Each number is 500 + 50 x the weight over its row's rms, rounded and kept within 0 to 999. Layers, rows and columns count from 0. Numbers have three digits each. The size before them is the row's rms in percent of the matrix's.

# layer 7 attention value, 64x64, rms 0.228, rows 0-63, columns 0-63
084:484552528445530499418534461489452428492550490524427458521549513526541438521526428523530455428448385631473505453477415603543511561544486545548553435441462448512458530433506491588460531515457494
091:390480595544509507481499440503518484514499488461516436595516433483395423448496430524382515520430585424472523503434500439495520473467553511514567581520528432500518497500603507477411515481527463
113:581531506512432557477425428484519546540505641523581540575531597504454482563541523590554477507479541490491557452414464513506568501441562470518496517494534549480498446546458410430502484535408509
095:530478539541444512522536402500461473509506538474575473452494532603433456529445504443537458500444431585456544450539479464513530394550663456504433432511542527503504571532474495449570469506518561
095:452507503454557439451508579525526527492626506522561547488501556521410458398443512532465453459392570557487526537611533493394434459536504522479478470437441558474520472476460518486515546538574470
100:589519551540465468488444475476519482387525517519531566533461435607532417494487513528488464473499464455487500524630529539438571365492478463549544462488495457524448485479448529457570452607550517
089:527426502524549547483553462596401530494443458452495499511478481538408511563520499498541504651450572516512485492458444418516543513475542631470482481505518514515401475474540456544506514487379466
096:623485458485481540471458402516471482462478461509464501514412501508511582412557420513372513439456495424429516522417527488544564539535546464581474475496512513498450450486579563484402481483537527
108:521480467545506561411542481536516413583534455464527441429426488474476531453509480490421575562481465417538502478379532550602458516532569503461543594424493495473515549428476500476517447409511507
099:602527485543430528505486487529433529628501482486510561572482609490509451470532436532584539581550470517417622448400497511517404476507498506477515541493496564454566560499492488462482476474503556
091:541528529488546514509495430501477563466569425457634497418442426442547530504455543489467572418561482397518431406524518511448464506531454556467481507541529492520460574428505553583484556438507533
101:414517646536551466543453507510513448382541541542454494548550490553487514467549484454506455430490542485567492496509435515493447586407551499475366476462496551475409522473484458555502471491543552
085:498500485495421541474595470559471427396422555535448537522469495497470499465483577626511453508485574437501442520553536507523442529507432435519477517464476471603472508512523376478525515562587556
102:419519584510371605498455542479497534548536534453479481560474477570535542485447452577530490543539571572453511576573573449461528462430497526412479485503500527505441505566454499459517594563462483
096:604449421522459459485557517527495413506538568599583452483477519438503475490427458463448471424504581521440502481455537509460449452437437444476529453470484499377559470424485549512575528434496498
082:523492523489467492495519578510514503497481551483513480465526556438490357487509393435483519457584441510481513618526496465468567506479609531544505442441526505600465444515534525388490488581527585
105:479426526599373549551574486495425511534507475460487538479472416426526542427500489418427461545508556406543505540544453444594525463599494506509461501513515468583569520478478491468505508456429474
094:447538562441459520503553413548614506569478472496496451494485544477453514567491485457505548399455549595519446554417506517627596513451407512446495571505449470507534447484560533497510457527464498
099:571592477577525556437506561494458524440479546409444463441501484479397471388550482502514508555460401485494488424605520424518558521419498445441486544548490469494526475528423517540499444509527459
096:581412534478555536512451465557537586423576454477480544556564466473517519478575483483579456503582507563515444455538534477513462541643569464477435544480523461579558580439526535498485515522540485
091:395423506443450413451438504455538538555457468472542569440454448468485538521482482575495462530570556504523513397513618524410565513458576467446481485485472539504536521467564493491432439587472502
102:473464508489497567538465481506434595352454508462478531514582430542412527447500527498570486444572499543574560524528509416466375507518496534432453515542521541552471434517536495529459503569423498
098:480404511555494495549524482450467475452421616469555571503438456490538534425586464530527530474513473511489481524424472525576538495597497485397478538532451550590506478516524561434399496449417537
096:434553413424535536560508549498538474409566520538519478465362499563448535483494470451480498459480556389479467476582441478530423508533528471519525453494534456527522554543553403509548415434502448
126:540475444602492520550458415541375505484475501430525510462425561429493547516586520534421468522547525509491528452402519533623558537484520499568518562489456464487557491466561515472488454427433547
080:430506503552524468488464534590406516464450478571542502515506508457391489464489481508478616516501501405496512583505463447548488536582455495525465462621425470515508528409532558625533482467473495
091:455497574474425440458517472466547552496455497558492416506454370502473548430510482577497563426481385496485445480563482495502459538470535599550439474536498481542515427454542460544557604478550468
090:591497559444577492493442495426446450588495537444527506474461540491490495430405564538480506485504568465511492412491445540513407454426510498601465472506546457526501539464445545435563489602458584
109:577418565500511527539503526538435513487532430513468527505548501540550490484555514552434488492588486450492523516502566417425499551513438505465459579512518593507625483586485568482605411528413480
092:507526489520532497547509498491466567578498538345562452476527448550456570548494488552432510553516482447558463605514550533427452568508474505523482553527511462454578421477475480534485581513538636
093:478447463518579522540465516519469494518521564536434494441500476483453497434500519511541470432434560486399475435406493504504444593421492571487489551442488370470476513418477505629515511413522545
087:549448463487405475526473491519453532590454434505574494544534459623510450471518571521481591497479554521570495463636464595460449452460545524474503564495589491466492484487525492535489475382493503
124:536536492504555582539490499536528451533503496466632445563541554537522497572535474458507499507517488544445446473577602587479549525438572505461455524548516510543503509467466666553585550507478449
096:621480438518550563470467495484529522514460473505511428508479484525411457467527524502557549403526473480526558460454478509499441476464423406408495567532449482445591557520632510455504518445447582
098:496491522470442501406459502471509428493503444473516518422583512434587478451420446591514518548503390497459452541558549560529509442447499511561379432448514484536390473559454545506489480526468471
114:424558532533493488537562474546497434516571580415522439506502554437495456477509461555552421522467491536566436466553499512535484565565541501533570496417524476543497488513422391613488596469574497
090:517507449526488594479529488528559568456535487528532501512552528451520489475493503458507477638490607502508452478545589491431498533524455618573489458454485473509446588533474551585378456565548526
108:466549520467592487546510433507457526477528536470502453559484526489580588613456486541514361451510455604419521536457515493498496430509484443464588528445496507521504470423426554435474461488429542
109:580455492546560467480510443447445562577562517563514457487563519541504544580392559494467495556530461469487563557496552410465502443589459582421522402473540505481404437490444483487514479529528518
120:429469566541489560468472478478445472471500380506542521499512522509523532543571419515550514551529551494517473555559500512435562525474492440604453631473454426457379527481581517475534583504450520
095:514482517491570562509487658585533376569540441512500438461497494517520431467448452572419487447567541544504470560519511496491504496464455489506577507504439415577474503502557489526521611471480538
092:505463519517452528427515499563544566506488583509487474512604465485583523520523387552570483492546423500530411441436531494478576574455446543467495381555560501469491479453453524483448422484586510
096:566432515571513509532502485519517370539481527488442493446516375499535508461585481440485484477456582428452402493434619489472481513480552607473528494501523497510463504507516485483536571402516423
123:505515470559599515504488385450570568508438488515572498561509502510477532496529526472533621433500506576538556608423538429506470526471594476506504468517532511512588485618525538423482470486535527
096:549445474493453538566497519463566493550479553423568463590474525476661493485477384522545498452543537539473472519535437486477418518431568498451469584520528477493468568569465497518559446432443499
105:519470521457564525443430532441497524589479474555542593447478531520604455541552504497435490616524462492413554491509526510434510519518580438556526495511500449496454491454538542443554540493482659
099:454523500407586540507443505567509468433452538558526540478528512351524477519405534479434501529422564512452507462474536492515558588483470570567510496406484493426402490528490432550558529518505525
099:554517456531540441535522460500476454604575523567498481526530553535452496541600497557470550481466575565517589514503519525510521388451532471526520493478408485591602583570508521466587550526450534
096:495443512432600500475513565542499451502547442485495521436573494464601510455468460516566486457435571480490488437587502528506578519553431537460492499388596491462444511589428545509528532530544591
099:511560505484599566507472561478474470543512483502513566619499503509529538413537509454384555474536484395486521518461491486510499446453560520500502550504394522493580506462534490406580413566525588
096:509471449510505525511558493583518451403492622496440474627527471471552465440458509554450423548483457458468501426452514452484539456547554518527549430591584508418518471458489506504497614474481472
106:625499507524514539510435423529485616572530483533476462529489490548540485526512532460463652486547559462470510487572509496466483525479438525487422525516430517561558578575410480436488536566525560
094:421554546511450407515477474485528488457535507519440500413560543460408535488505515571579463442501505388458542506448418414493516482568509535521587529562497525529497387540499476495585456515485405
109:513478551517493502504420582503442545475602476476476522448473585589441552529568372605473446548399491498429552496501500506517589479459525500538512447430516540407461466470524473475515549464532461
093:569470480443500560560473493558483515486505521474536512483482487518497537526450520514588585458516559449507484587476446423470528516560521448592521516463427541474593554432541581404593493417515615
103:507532423533529474530459482416519502543470616555466539534509510528508490545485496406507506466572492561554518503515644500568577587459515350517523584514448505482522517578544553467500523554508524
095:412421501451553534532459532557462450494511541462534484513622586508568566485429420545514473463419470506531407506531347549524471518444550514574483469528509447538531536484563468529532492453496459
101:533462527510494609442505496442450426463584508424480438472546573488567473561475415451425510464451489539575478460549479469438445522440486522412594533499581459535467467499456549511536586457458558
102:543497554552514516502497400587506366468446580516469456525455484476527427575561478450475501539545571458607528384514485524533483572527516451525488633482484515509431504531415508527499499519499478
108:502577469535519399456476518554431449574522504574445521516526469410437517505515570549502419478427519499429552515444515441501392535514491418484549472483599467461569475467494491602460533535566553
111:519524591498538448528452423486458533495516544513545489546548546424441567493517477490430548528439616504527583512516496405549499449606495444453450531497411520451456395478498457474399525480493440
103:518530518552466456590552434486523444385432569529458503548407433462460625502519465454529479537607504424468461537498460518452474550421474528444408542575510518468482463496552512532527515438501465
102:522467529501465504494581496492552514439605542456451512517495567531514412606556482475487481490509522512484455451442503495585498500552561414494616513550469613487516436440402554480470387459503493
112:502481497509460487342502599483512569562497416604460511548482503571459512462428585477532464548471504551469451501514529491447530452508428550583527447487563490414523593536531485483527494485596509